python train.py --n_layer=8 --d_model=96 --n_head=3 --n_kv_head=3 --head_dim=32 --d_mlp=768 --vocab_size=4096 --activation="quick_gelu" --norm="rmsnorm" --norm_place="pre" --norm_eps=1e-05 --positions="rope" --rope_base=10000.0 --rope_fraction=1.0 --qk_norm=false --attn_scale=0.177 --bias="none" --tie_embeddings=false --parallel_block=false --init="normal" --init_std_qkv=0.0576 --init_std_o=0.0 --init_std_up=0.0576 --init_std_down=0.0 --optimizer="soap_variant" --lr=0.00857 --lr_mult_qkv=0.7 --beta1=0.95 --beta2=0.98 --lr_head=0.0128 --grad_clip=1.0 --warmup_steps=200 --schedule="wsd" --decay_fraction=0.694 --decay_shape="linear" --final_lr_fraction=0.1 --batch_tokens=32768 --seq_len=1024 --doc_mask=true --train_tokens=111400000 --steps=3400 --dataset="wikipedia_en"
Each number is 128 + 24 x the weight over its row's rms, rounded and kept within 0 to 255. Layers, rows and columns count from 0. The size above them is the row's rms in percent of the matrix's.

# layer 4 attention output (transposed), 96x96, rms 0.254, rows 55-63, columns 0-95
size [ 91  93  91  88 104  94  90  96  89]
[[114 133 134 128 108 105 120 153 149  94 121  82 114 137 105  97 183  82 115 118 128 117 119 151 147 141 127 106 151 146 146 158 122 116 168  93 154 131 169 149 127 133 112 120 106 131 136 104  84 111 132  71 129 162 147 131 164 127 128 131  90 124 117 126  51 150 135 176 107 171 152 143 156 163 117 126 131 151 133 159 110  98 133 136 130  86 140 114 139 157 144 153 105 130 126 116]
 [154 103 146 109 122 127 115 132 149 120 161 160 121 172 116 150 113  95 132 125 109 138 152 148  89 110 110 165 136 123 137 135 139 107 158 105  94 146  98 118  82 165 124 123 132  81  95 105 133 144 135  91 120 144 125 146 134 166  98 119 151 173 121  88 121 129 154 172 140 132 100  74 139 169 134 113 115 154 129 111 156  98 140 127 115 132 174 129 103  87 147 115  84  91 109 148]
 [155 148 147 173  71 145 102 135 139 124 131 165 124 139 139 136 148  89  94  99  94 110 112 116 126 126 140 160 167 149  95 146 173 124 139 154 102  98 171 154 150 139 167 151 127 142 146 159 139 111  93 113 134 122  99 154 124 112 103 132 139  89 116 127 153 126  75 153  76 116 128 148 150 152 159 131 157 111 144 129 146 139  79  83 113 133 102 109 138 117 127 123 142 103 128 141]
 [142 136 133 154 120 112 107 114 175 116 171 148 199 106 144 165 121 122 155 102 115 103  91  99 106 146 131 170 108 137 116 173 147 100 137 123 134 154 144 152 138 131 105  86 143 177 139 110 177 146 114  95 135 139 121 116  96 124 126 137  96 150 159 151 135 155 112 100 120 118  94 124  87 114 154 128 162 127 166 124 133 117 158 174 133 109 119 122 153 112 104 116 116 146 108 150]
 [124 162 131 114 127 132 121 147 107 115 131 142 132 162 127 100 107 127  99 131 137 166 174 141  95  92 150 102 139  77 140 158 178 127 136 137 137 173 204 111 105 156 121 115 145  90 119 140 108 142 142 152 125 137 118 107 122 148 145 121 101 119 134 136 116 110 141 157 203  88 119 122 118 127  85 137 124 144 138 124 113 144 166 132 127 138 138 147 168 115 151 176 105 116 124 160]
 [ 97 128 112 128 112 126 161 129 143 114 152 164 155 144 130 131 118 123 113 150 103 149 133 110 180 116 125 153 153 103 130 118 154 166 132 180 153 144  90 117 103 178 110 105  77 153 130 112 115 146 133  75 134  91 132 111 149 119  77 100 117 100 126  96 116 109  91 121 104 122 119 142 149 104 116 137 150 155 131 172 141 106 118 106  58 159 130 148 133 118 157 145 131 129 131 150]
 [161 108 164 149 149 137 149 156 122 130 115  80 139 142 141 137 142 111 127 156 141 128 145 148 107 167 123 121 129 154 108 116 125 104 160 169 139 125 122 120 120 128 110 131 126 104 139 142 119 169 126  80 188 138 143 147  99 147  97 161 103 134 149 137 147 146 132 101 147 165 129 146 109 195 132 125  89 124 150  61 130 163 145 109 113 147 130 128 111 114 159 123 184 108 135 173]
 [131 117 127 133 146 140 142 135 120 169 111 178 152 128 135 138 144 124 106 116  88 128 157 169  92 111 182 109 147  90 109 189  73 138 124 140 129 101 150  99 103 102 152 135 120 125 105 107 149 123 109 126 122 122 123 117 132 106 141 151 129 125 101 101 124  80 142 105 115 131 109 119 138  99  94  95 164 108 121 123 130 170 125 174 148 151 116  91 132  79 121 131 146  99 178 143]
 [174  88 116 122 110 134 123 165 133 140 186 126 144 157 131 104 131 119 122  93  83 125 169 117 163 134 146 138 130 125 114 108 114  98 136 136 133 107 131 118 111 150 141 120 114 129 123 116  84 109 129  87 147 107 108 119 129 145 147 106 134 139 130 161 107 122 156 132 125 116 147 114  60  82 154  82  93 124 132 147 158  88  87 112 127 108  88 108 121 108 179 127 141 154 144 174]]
# layer 4 attention value, 96x96, rms 0.2, rows 56-63, columns 0-95
size [ 78  78  80  83  88  74  82  74]
[[128 144  99 150 186 166 112 142 128 129 126 140 122 153 148 118 161 161  77 142 119 140  97 129 117  92 194 130 120 147  81 159 146 182 124 143 123 101 143 148 142 146  91  99 106 158 121 127 126 108 137 143 119 109 130 109 103 112 122 132 102 120 137 188 144 120 145 114 143 106 128 128  93 113 156 146 108 111 132 110 105 129 122 190 154 101 102 138  86 149 133 161 112 138 147 125]
 [153  90 111 149 165 117 163 107 119 134 139 115 124 129 130 108 112 112 175 126 136 133 137 175 122 128 149 143 138 125 146 129 115 127 143 100 144 178 117  98 125 134 113 165 119 117 134  43 127 150 138 135 167 139 121 116 166 159 125 150 131 126 122 135 151 150 111 102 199 125 131  90 167 134 103 122 119 145 152 100 139 128 153 102 135 138 133 148 146 119 144  91  54 152 126 110]
 [162 147 136 146 122 138 114 135 119 131  94 150  62  90 125 119 122 137 104 168 125 163 133  91  99  84 140 108 125 145 151  91 131  93 105 144 131  96 101 160 131 136 136 143 120  91 133 122 133 139  90 131 101 106  76  95 103 143 146 121 159 164 122 195 110 129 115 166 152 151 132 128 132 134  90 146 115 133 125 112  93 131 163 130 133 167 139 157 155 135 134 128 146 126 167 151]
 [105 101 107 153 112 164 150 128  91 132  89 120 157  69 137 137 125 123 108  91 120 131 112  87 157 169 107 137 126 155 108 123 104 129 105 147 120  88  96 103 114 111 122 132  95 120 125 144 134 103 104 164 133 133 185 129 139 149 116  93 148 146 126 146 116 159 137 105 128 128 182  84  97 151 137 112 111 160 114 102  79 122  77 143 157 119 123 142 122 144 104 103 159 137 108 125]
 [164 126 108 106 146 107 100  96  81 122 107 151 137 127 111 137 124  72 132 117 123 123 136  99  85 127 100  87 107 144 136 135 123 106 155  95  86 156 149 104 147 125 108 138 131 114 136 118  98 110 102 152 165 150 146 103 113  96 143 166 140 163 135 129 121 107 104 139 129 150 144 144 128 162 122  86 158 140 125 120 137 121 105 153 156  44 130 109 111 152 138  91 104 131  82 123]
 [144 169 149 136 112 131  99 101 164 111  92 176 120 149 166 138 170 127 122 121 133 101 168 172 157 126 179 110 105 161 132 136 147 161 130  98 168 110 136 159 140 141 137 177 125 152 110  99 134 113 135 111 119 169 145 156 180 124 142 109 171 112 148 122 130 132 111 119 146 126  82 124 117 126 115 141 116 157 108 173 131 134 148 114 130 100 100 127 133 142 116  72 125 133 121 152]
 [121 127 123 120 172 117 102 150 111 154 116 124  84 156 179 136  80 151 156 112 116  89 134 124 144 154 117 111 123 127 134 118 172  97 116 121 121 116 136 173 120 163  92 155 135 117 142 161  99 140 189 105 126 109 149 151 171 128 135 112  98 137 142 144 133 123 117 125 164 170 135  82 152 148 144 109 130 124 141  89 104 109 150 100 100 123 159 153  98 158 123 157 125 157 103 102]
 [145 104  95 168 119 131 113 106  95 130 102 163 124 137 163 115 151 133 160 105 161 122 141 148 134 113  96 133 105 146 175 160 114 145 137  99 187 113 121 141 140 110 141 131 112 156 137 107 163 138 146 130 100  96 124  86 116 138 107 160 104 138 165 104 105 102  94 136 124 126  72  92 104 133 131 169 116  98 138 125 113 150 118 158 128 159 120 124 100 151  82 115 103 127  87  92]]
# layer 4 attention query, 96x96, rms 0.16, rows 64-71, columns 0-95
size [ 76  76  85  75  88  65  91  75]
[[152 133 174  95 105 166  87 109 134 121 101 163 153 133  97 103 185  64 143 163 131 118 161 125 127 150 118 117 117 123 132 106 100 146 160 134  91 110 132 116 161 120 163 169 136 114  90 118 121 122 159 109 127 107 150 128 131  89 148 120 104 152 139 161 137 142 143 111 119  88 141 139 173 144 174  97  95 168 113 154  93 117 126 132 138 150 122 113 124 115 143 116 147 120 115 116]
 [120  94 123 140  72  68  96 131 145 103 143 131 112 183  87 126 136 157 109 137 104 156 122 149 130 164 119 139 164 114 110 127 131 154 145 119 100  85 132 142 115 136 155 145 135  97 158 135 110  96 127 138  76  78 107 146 132 125 140 123  85  84 118 115 104 132 110 136 175 128 143 137 145 150 131  73  87 156 130 107 121  97 122 131 102 111 132 134 128 148 152 142 159 123 137 134]
 [130 135 109 145  68 110  93 155 153 166 121 162 102  97 135 194 143 140 121 131  83 161 119 133  97 107 114 149 146 106 129 148  86 116 143 121 140 100 103 134 116 111 112 109  91 119 113 133 114 121 156 109 114 116  91 140 132 137 135 165 145 104  95 124  98 139  99  98 147 125 128 157 169 105 105 125 167 138 127 103 129  81 157 114 125 125  78 134 127 158 157 117 169 138 100 136]
 [133 139  76 165 111 134  89  88 110 120 120  91  99 172 146 165 104 139 122 100 112 127 114 162 134 121 123 149 154 100 111 110 137 154 150 147 110 148 122 131 101 109  98 154 164  65 142 115 150  79 127 113 171 107 148 131 118 145 136 131  93  94 131  98 119 150 146  98 106 154 143 128 138 117 146 160 145 137 143 105 121 115 101 115 164 104 131 144 129  85 145 136 160 115  92  89]
 [119 135 171 128 148 139 104 118 133  90 138 118 124 121 121 125 159 112 101 137  97  78 111 139  94 130 122 137 141  84 139 149  85 172 158 166  88  94 108 169 152 120 157 126 133 120 108 142 131 139 138 128 108  83 118  96 152 100 118 143 105 113 155 131 152 133 112 156 112 133 109 109 155 176 128  96 154 178 147 161  74 154 135 148 134 143 123 150 122 108 118 152 163 109 144  89]
 [132 110  96 136 110 104 138  82 135 131 119  74 168 165 101 107 103 135 149 109 111 123  87 124 158 142 112 139 132 142  98 129 128 146  85 106 109 115 132  91  76 136 148 124 107 108 218 133 146 135 149 111 133 168 134 138 110 129 121 126 142 142 124 118 134 153  94 137 154 133 164 154 117  97 152 150 110 123 113 150 110 116 116 151 141 126 133 108 126 155 140 155 160 157  93 180]
 [132 128 176 186  88 113 101 107 133 129  97 142 155 145 100 114 126 117 136 132  93 116 154 134 121 181 109 125 117 129  94 106 155 115  70 139 141 125 169 164 133 128 144 183 141 126 125 143 130 125 124  97 152 127 110 137 182 111 157 101 166 149 136 109  97 172 111 137 118 100 145 139 174 151 142 123 144 140 135 169 110 157 142 139 145 124 138  85 132 107 142 140 120 103 157 117]
 [122 117  74  95 152 138 118 141 137 160 114 173 118  86 150 104 123 152 134 109 175 190 111 122 137 125 152  81 151 148 114 125 127 153 126  93 107 135  95 112  96 152 141 126 151 107 130 117 103 164 135 164 132 124  95 169  77 126 123 144 128 113 108 119 113  97 145 111 153 104 127 150 114 131 115 131  83 115 138 121 138  88 137 158 147  80  86 101 127 140 151 130 144 155 137 149]]
# layer 4 attention key, 96x96, rms 0.17, rows 64-71, columns 0-95
size [ 78  67  95  72  77  88  81  93]
[[100  84 104 141 164 120 119 119 135 168 108  32 131 104 178 148  94 145 140 117  90 142  94 154 135 107 127 131 129 126 118 180 140 132  91 140 124 135 114 151  70 109  98 130 119 112  99 154 140 146 135 132 168 155 141 147 136 160 121 140 114 136 128  88 136 101 124 125 126 146  97 111 116 126 108 130 144  99 152 125 139 110 118 145 165 112  99 165 134 137 138 151 126  95 121 133]
 [114 162 103 155 173 139 107 156 133 106  65 129 101 110 163 110 123 133  98 129 126 124 133  65 137 150 124  89  92 163  98 122 127 170  89 114 149 175 129 138 148 127  86 126 100 100 131 123 151  91 120 152 178 146 103  95  97 114 125 118 126  86 117 124 140 133  92 124 135 125 120 135 129 134 146 134 122 122 145 150 127  91 137 116 157 132 129  96 159 154 121 150 173 149 152 125]
 [132  73 101 117 131  97 125  92 130 126 163  94 123 130  97 133  92 118 142 112  91 160 126 164 116 116 160 132 157 133 137 151 135 129 107 105 120 103 129 142  66 112 142 135 112 139 136 117 141 157 113 125 131 160 100 168 148 161 101 129  82 122 139  84 127 118 131 152 111 152 144  95 126 108 128 145  96  69 127 121 191 131 134 132 113  84 124 136 118 115 128 115  66 134 129 156]
 [115 112 112 130 107  99 126 129 160 172 106 122 112 136 143 149 146  99 159 136 114 197 108 137 134 117 138 150  95 126 145 167 110 135 112  86 135 140 115 176 129 119 102 107  85 166  72 173 116 143 141 130 162 103 110 149 128 147  71 146 176 137 146  99 137 105 102 107  99 133  89 135 161 128 134 133 130 100 138 135 167 101 135 121 132  94 107 128  98 107 119 131 124 114 140 116]
 [113 116  91 175 102 140 115 109 102 108 134 123 147 142 117 109 114 119 137  94 140 143 135  98 127 146 113 110 105 114 122 124 102 139 145 146 139 166 107 140  88  95  76 117 176  89 121 102 150 149 130 131 119 160  79 144  91 144 107  96  94  97 118 127 135 122 134  96 117 153 170 114 123 144 151 165 123 109 114  97 144 136  68 136  88 124 157 113 152  96 113 109 132 130 183 136]
 [111 103 172 137 143 176 130 110 125 142 134 144  89 100 153  97 143 157 148 175 126 100 130  93 114 129  96 127 114 140 138 145 148 101 118 109 152 126  92 178 156 131 128 125 113 142  99 153 133 136 141 107  99 124 146 108 176  99 170 167 138 168 151 132 135 117 106 127 132 158 136 114 127 160 145  65 135 152 128 141  95 102  93  95 146 120 155 128 136  80 138 136 129  84 148 133]
 [172 169  89 177 175 114 116 107 130  91 137 147 169 120 113 124 109 110 104 129 155 147  91  96 118  78 127 131 102 142 113 128 154 134 131  94 116 128 152 139 130 109 109 126 142 116 128 122 133 140 121  98 121 132 134 116  84 149  81 108 166 112 113 136 102 147 127  72 127 132 129  80 103 122 164 114 126 130 147 135 107 158 172 145  96 131 141 129 146 113 113  84 114 180  96 137]
 [155 117 141  80 100 155 149 121  86 114 117 145 159 143 118 119 133 156 102 154 109 145 150 129 117 167 129 122 116 138 109 139 166 117 106 139 133 104 139  98 139 137 122 125 110 131 104 155 129  82 135 163  87 114 132 111 159 100 125 183 152 141  86 133 152 137 117 125 111 125 133 152 134 179 105 120 176 169 110  83  74  74 150 118 129 157 143 116  83 137 148 130 123 103 128 126]]